Part of a small language model's weights: 10 layers, vocabulary 5457.
Each number is 128 + 24 x the weight over its row's rms, rounded and kept within 0 to 255. Layers, rows and columns count from 0. The size above them is the row's rms in percent of the matrix's.

# layer 3 MLP gate, 320x128, rms 0.0862, rows 52-68, columns 64-127
size [ 98 106 107 101  97 103  96 102 101 103  97 101 104 100 107  92  99]
[[142 168 152 163 145 119 150 133 130 183 143 117 128 139  79 137 152 145 141 104  96 166 104 153 125 135 150 125 168 119 105 125 118 156 167 102 154 166 126 134  94 110 131 135 125 108 118 159 143 126  80 141 153 133 171 120 134 158 146 142 170 175 123 112]
 [126 135 145 102 122 138 127 179 136 100 153 147 146 103 118 163 107 178 129 133 151 120 135  72 167  89 155 135 141 108 129 143 151 134  92 127 117 135  96 135 197 150 105 119 153 110 179 140  97 100 125 126  97 150 114 138 153 162 137 149 139 120 139 131]
 [190 139 131 109 105 100 137 171 144 121  71 152 145 174 133 161 133 118 133 110 114 138 113 102 130 134 125 105 149 166  97 120  81 188 115 167 107 114 122 165  97 113 112 117 113 146 131  98 118 119 154 121 152 106 110 115 124 141 146 133 153 136  87 105]
 [131 101 130 102 113 116 122 158 141 147 134 138 142 136 118 131 121 131 111 185 166 157 155 129 159 127 163 101 144 118 129  83 104 129 108 104 123 147 146  89 127 125 106 147 122 140 117  80 114 142 119 104 170 154 133 194 122 123 118 158 156 116 156 157]
 [145 148 145 125 137 117 107 135 145 115 106 159 116 100 124 161 116 140 127  93 123 111 108 143 148 121 146  75 136 141 101 116  93 164 126 148 117 147  97 111 129 152 179 152 124 133 134 121  98 166 119 155 112  90 142 165  84 135  60 144 134 138 121 117]
 [135 118 155 101 109  92 155 136 118 163 159 128 133 134 140 128 148 156 146 160 171 148 109  92  82 133 102 140 178 106 113 145 150 121 109 129 106 114 117 142 143 147 163  89 102 130 143 144 134 124 143 146 109  88 152  99 123  71 160 151 115 122  60 142]
 [155 151 130  96  93 101  82 103  81  96 143 161 147 115 124 172  99 146 134 113 107 139 143 114 132 121  79 126 188 140 118 129 158 137 120 169 136 103 122  80 119 136 126 123  95 123 128 163 144 110 130 113 117 100 108 112 168  61  85 159 121 111 164 158]
 [151  93 142 126  98 116 137 142 128 125 114 117 141 112 115 135 142  85 136 103 124 114 125 131 100 102  99 113 104 119  56 115 111 149 111 147  82 140 122 113 134  91 121 119 115  87 122 133 120 127 128 104 136 179 103 124 122 111  99 153 114 138 111 171]
 [127 135 138 105  99 115 109 117  80  98 106 166 105 120  80 144 106 135 155 140 139 179 121  90  85 117  88 121 159 128 117 119 136 128 137 132 158 163  99 145  88 131 121 148 115 101 119 163 120 127 124 116 154  98 131 130 105 169 111  99 112 142  84 123]
 [194 111 131 148  98 134 120 112 139 160 163 117 150 128 174 176 121 120 170 137 140 135 139 147 161  98 135 126 148 112  92 116 127 138 146 161 149 133 115 131 128 105 130 130 152 117 116 101  92 111  87 111  80 153 131 135 149 123 103 161 118 118 104  95]
 [109 114 151  86 119 120 107 163 100 126  99 149 161  92 135 102  90 135 103 134 165 126  88 113 111 139 146 181 114  79 103  88 107 124 100 117 119 165 137 105 132 117 134 121 140 139 133 152  98 117 101 125 126 110 124 126 154 106 153 100 119 106 111 117]
 [127 166 113 110 139  98 159 134  76  94 167  95 130 125 182 109 130 114 127  87 126 145 110 130 125 157 118 118 165 127 120 134 169 137 115 169 103 102 157 126 121 152 107 183 158 124 131 124 106 174 157  98 197 153 121 114  75 130  80  98 147 125 138 107]
 [123 143 167  97 119 139 133 127 129 132 157 124 137  75 141 134 139 138 172  64  98 125 107 113 156  99 149 149 119 158  96 152 119 133 153  92  57 104  90 118 136 112 128 114 121 133 129 204 117 130 124 167 134 123 139 119 112 112 150 159 110 150  89 145]
 [166 164 132 123 152 104 135  94 135 136 178 149 109 120 150 147 176 114 114 100 138 121 137 146 137  72 129 145 154 133  83 113 108 136  97 147 109 128 141 136 125 120 130 122 112 146 101 120 118 114 129 147  74  92 170 128 159 142 124 129 128 116 119 142]
 [151 138 115  95 105  80 129  89 123 140 172 131 155 124 140 139 192 141 149 123  81 179 133 129  91 111 149 152 227 153 114 129 134  68 119 116 129 122 160 142 105 154 123 113 133 147 132 120 123 136 111 157 105 106 147 133 160  85 142 105 132 102 125 134]
 [145 159 114 141 113 121 129 168 117 121 137 137 158 135 110 148 166 138 141  83 102 121 103 121 144  91 158 113  94 119 150  81 110 123 122 137 132 159  94 107 181 176 105 145 112 102 126 112 135 132  89 148 114 109 108 141 127 100 142  70 139 141  88 149]
 [126 118  66 126 164 122 134 148 156 135 139 131 154 148  98 118 132 132  88 166 154 151 101 112 137 122  97 163 129 120 125 114 138 177 147 118 131 142 117 149 116 147 136 151 131 145 110 170  65 118 172 137 175 116 117 169 153 117 116 150 143 170 122 113]]
# layer 3 MLP up, 320x128, rms 0.086, rows 52-67, columns 64-127
size [106  97 121 103 100 104 102  97 100  99  99  98 109 104 107  90]
[[168 102 111 131 123 119 168 146 143 125 118 161 102  89 136 122 122 103  96 118 150 101  81 114  93 131 138 139 139 153 146 124 141 120 146 130 111 103 148 162 131 129  92 121 139 134 141 136 140 119 122 101 161  89 116  96 118  77 114 170  87 125 143 182]
 [106 123 140 128  84 121 116 102 159 161 112 109  99 121 136 106 125 148 139 117 148 113  90 131 128 138  95  95 147 134 115  99 162 142 144 152 126 101 129 139 104  72 123 142 119 178 152 120 130 137  67 113 148 102 116 119 141 113 155  97 149 167 127 120]
 [ 68 136 170 147 143 125 129 127 128 119 177 139 121 105 143 103 157 148 119 107 139 130 160 142 136 122 135 165  67  95 131 101 132 126 111 118 148 113 131 122 184 126 145 128 138 145 126 172 184 148  95 117 105 130 154 182  93 159 110 108 123 124 146 147]
 [206 173 138 156 100 135 113  97 107 131 150 107 139 148 167 148 165 147 137 144 116 169 158 142 111  94 119  76 133  99 128 140 123 139 144 135 126 161 131 159 129 120 134 141 144 188 136 148 113 168 108 101 140 144 180 113 106  94 134 125 147 106 121 117]
 [102 161 166 125 134 143  82 141 184  98 135 131 111 110 132 127 128 108  96 135 117 140 139 140 119 136 117  70 102 159 147 149 125 116 120  86 159 154 150 109 152 118 142 142 137 104 103 124  77 167 145 164 126 117 110 156 139 135  74  96 124 120  88 121]
 [123  95 102 147  95  96 155 122 112 149 169 134 156 126  97  95 107 117 113 122 157 152  68 152 121 143 121 108 104 114 100 140 165 102 118 109 133 107 166 151 110 129 112 125 127 136 155  93 118 136 159  91 126 147 125 150 133 114 101 159 140 160 150 135]
 [107 102 134 124 136 142 145  91 126 140 113  69 143 113 108 138 115 134 121 171 115 108 141 127 143 165  86 137 156  85 120 143 149 131 145 118 100 125 131 159 173 164 119  48 101  84 111  75 153 112 135 138 112 112 143 126 138  83  91 137 126 149 122 173]
 [136 112 153 137 120 151 105 134 121 101 121 133 112 163 129 121 140 170 105 107 114 119 121 113 133 119 100 157 170 109 169  88  84 123 177 141 156 178 126 105 112 138 152 153 157 134 107 127  82 123 162 150 118 143 129 139 116 108 178 107 113 106 125 142]
 [125 147 129 131 134  97 106  97 138 118 108 111 118 138 123  81 167  86 135  98 123 135 120 172 153 131 144 162 130 130 146 126 131 116 112 134 121 139 138 149 149 114 127  89 144 143 122 159 133 151 121 104 123 107 178 118  75 119 132 135  70 127 110 108]
 [173  62 152 129 146 145 130 111  90 127 172 145 151 140 139 154 163 111 119 136 108 123 146 170 167 115 128 146 156 109 171 147 124 111 104 117 142 159  54 127 131 126 149 146 108 114  92 138 114 108  84 146  97 161 156 132 147 128 131 111 107 125  92  88]
 [131 112 111 129 147 163  86  95 157 134 138 155 154  90  98 138  98 113 117 175 132 179 116 161 152 101 205 134 134 116 117 120 119 105 101 132 170 128 135 148 129 131 167 126  96 154 124 148 104 128 110 104 135 155 110 114 185  98 125 140 163 117  92 109]
 [162 139 120 132 118 122 110 143 127 124 130 110 122 115 152 103  70 128 103 136 136 116 143  67 114 124 136 125 156 104 145 139 166 143 162 154 164 161 156 133  99 123 131 160 150  98 170 156  87 103 101 111 147 134 166 109 160 149 138 151 106  99 161 115]
 [ 92 108 140 117 141 154 162 118 123 115 151 133 104 115 136 143 146 165 140 119 122 123 129 144 168 132 155 178 139 106  83 185 108  99 117 112 111 110 113  99 156 127 117 122 124 129 110 120 153 151 153 138 144 141 100 174 102 102 160 131 100 150 140 151]
 [105 142 143 153 137 109 111 103 107 135  96 145 153  99 132 133 145 119  96 151 137 157 123 127 126 202 129 119 158 176 102 129  96  99  80 141 149  87 119 111 122 162 160 118 130 130  91  78 121 119 102 134 145 146 139 126 152 158 162  66 142 122 151 144]
 [166 119 147 142 104 108 151 109 108 131 164 138 154 128 130 108 182 153 124 125 118 150 146 124  74 129 127 131 237 160 101 149 111 138 111 103 115 140 152 116 113 141 131 138 138 149 146 109 144 121 124 121  99  99 174 140 148  99 114 129 103 123 106 139]
 [145 147  87  82 165 119 125 113 127 151 158 101  96 106 126 124 112 115 146 160 139 141 156 128 115 151 142  94 128 137 148 123 139 123 133  81 134 124 128 122 129  78 169 150 139 173 129 122 114 169 113  98 130 131 122 143  85  96 162 152 134 140 130 177]]
# layer 3 MLP down (transposed), 320x128, rms 0.114, rows 52-67, columns 64-127
size [108  96 110 102 101 101 105  99  99  99  98 101 103 103 114  91]
[[134 147 113 112 135 126 154 132 119  92 123 147 118  92 177  98 159  98 106 112 124 118  92 127 117 152 131 120  57 141 103 160 152 107 114 128 123 109 113 187 185 116 119 128 173 148 153 180 136  82 125  96 143 108 133 106 130 132 129 164 132 104 111 100]
 [122 124 122 107 113 149 127 123 100 118  53 161 105 104 161 168 179 152 158 109 150 127 147  96  97 151 113 149 126 116 157 151 135 114 123 120 149 125 150 133 106 124 146 127 128 110 142  91 123 105 100  97 136  98 137 122 129 148 137 114 107 124 112  89]
 [127 127 166 120  97 135 143 116 132 110 107 134 152 155 154 168 183 115 139  93 119 138 110 161 138 131 126 122 125  90  84 158 134 162 144 178 160 119 150 172 118  97 143 106 143 186 129 139 123 129 159 108 141  79 128 152  95 140 139 112 164 159  97 135]
 [132  90 131 111 119 139  80 123 128 124 143 173 128 123 133 187 113 123  98 163 150  90 117 145 135 142 190 144 109 146 180 121 133 111 132 116 120 109 140 115 128 145 178 107  90 145 149  85 111 139 128 159 180 146 100 118  89 180 118 144 121 159 140 121]
 [155 111 133 148 115 134 147 106 136 135 156 111 135  87 153  93 154 149 150 138 158 116 151 119 130 136  66 145 132 151 179 108 132 108 149 139  80 116 147 126 111 100 105  81 152 110 101 106 141 124 154 117 135 111 125  96 143 118 138 130 120  62 138 106]
 [133 144 135 165 145  76 141 126  94 143 100 134 106 125 165 111 138 111  56 128 113  97 120 127 109 134 155 138 130 119 121 110 116 113 135 143 125 116 127  86 155 101 137 109 106 109 152 110  82  96 126 170 117 140 139 118 134 141 194 106  87 122 144 151]
 [ 97 110 141 176 168 121 131  97 115 185 146 114 150 133 134 113 123 147 145 123 126 101 116 124  89 111 163 128  97  95 117 134  86 178 125  83  89 148  86 140 121 117 132 109 132 119  96 113 129 122 120 145 139 139 144 141 115 162 123 162 102 149 134  92]
 [162 116 113 141 138 176 159 166 134 142 141 102 144 135  98 141 136 103 131 117 121 136 134 190  99 132 101 150 100 125 104 146 162 160 128 139 134 128 123 108 113 166  82 119 119 114 124 188 114 142  98 137 123  95 129 107  99 112 146 132 117 139 132 174]
 [122 138 126 105 120 140 135  98 124 152 125 103 160  77 148 159 118 123 122 133 112  97 169 157 119 175 139 107  95 138 151 123 142 103 173 147  81 137 122 127  64 122 111 154 137  97 119 141  87  97  97 128 136 124 119 144 152 156 134  61 142 137  90 123]
 [103 121  86 131 156  88 133 139 126 161 133 133 101 107 129  84 115 117 146  97 146 124 124 164 104 114 142 133 152 152 108 141 111 124 145 130 184 110 199 117 152 150 126  76 126 130 110 116 128 154 130 135 152 103 153 118  86 142 110  77 133 114 122 171]
 [143 127 117 142 105 139 121 122 132 100 126 138  92 111 131 113 161 114 142 163 128 122  95 177 128 101 140 134 154 157 185 181 115 116 117 132 176 130 136 154 146 128 154 178 139  90  89 119 169 114 111 135 146 134 136 114 136 167 137  90 109 106 109 178]
 [ 82 117 126 131  83  96 147 115 132 112 120 157 102 122 129 167 179 161 139 174 161 144  65 143 145 113 154  94 108 134 118 139 122  96 136 129  96 116 104 117 139 136 115 128  92 152  70  96 176 136 153 139  96 132  89 108 119 109 122  99 136 148  95 131]
 [108 119 142 113 152 144 185 118 126 143 175 133 115 165 129 100 160 117 102 118 180 144  95  96 140 132 157 126 120 137 145 130  93 142 118 101 115 135 156 112 169 132 110  76 114  75  80 139 140 149 142 116 125 138 118 128 132 122 137 121 131 122 195 107]
 [126 119 124  95 142 130 139  74 182 102 130 124  91 140 104 142 140 139 113 165 108 101  84 163 137 120 112 143 132 133 139  91 134  84 163 124 177 181 154 134 114 126 121 132 144 107 154 152 129  79 111 128 173 122 114 120  99 140 130 130 131 133 122 126]
 [109 141 107 149 139 160 104 154 137 112  71 125  93 132  84 118  67 112 113 137 128  97 107 139 156 149 110 105   0 121 160 134 153 138 157 138 126 125 101 153 147  92 160 127 121 108 116 142 119 130 137 122 138 163  88 137 117 163 135 135 123 154 120  91]
 [103 102 126 157 144 152  99 129 128 126 137 143 119 139 143 123 181 113 105 146  92 127 137 107  90 135 152 154 150 110 157  90 154 114 117 114 116 154 135 117 130 119 167 139 135 104 103  76 160 108 127 142 129  99 121  93 102 124  62 126 149 154  99 117]]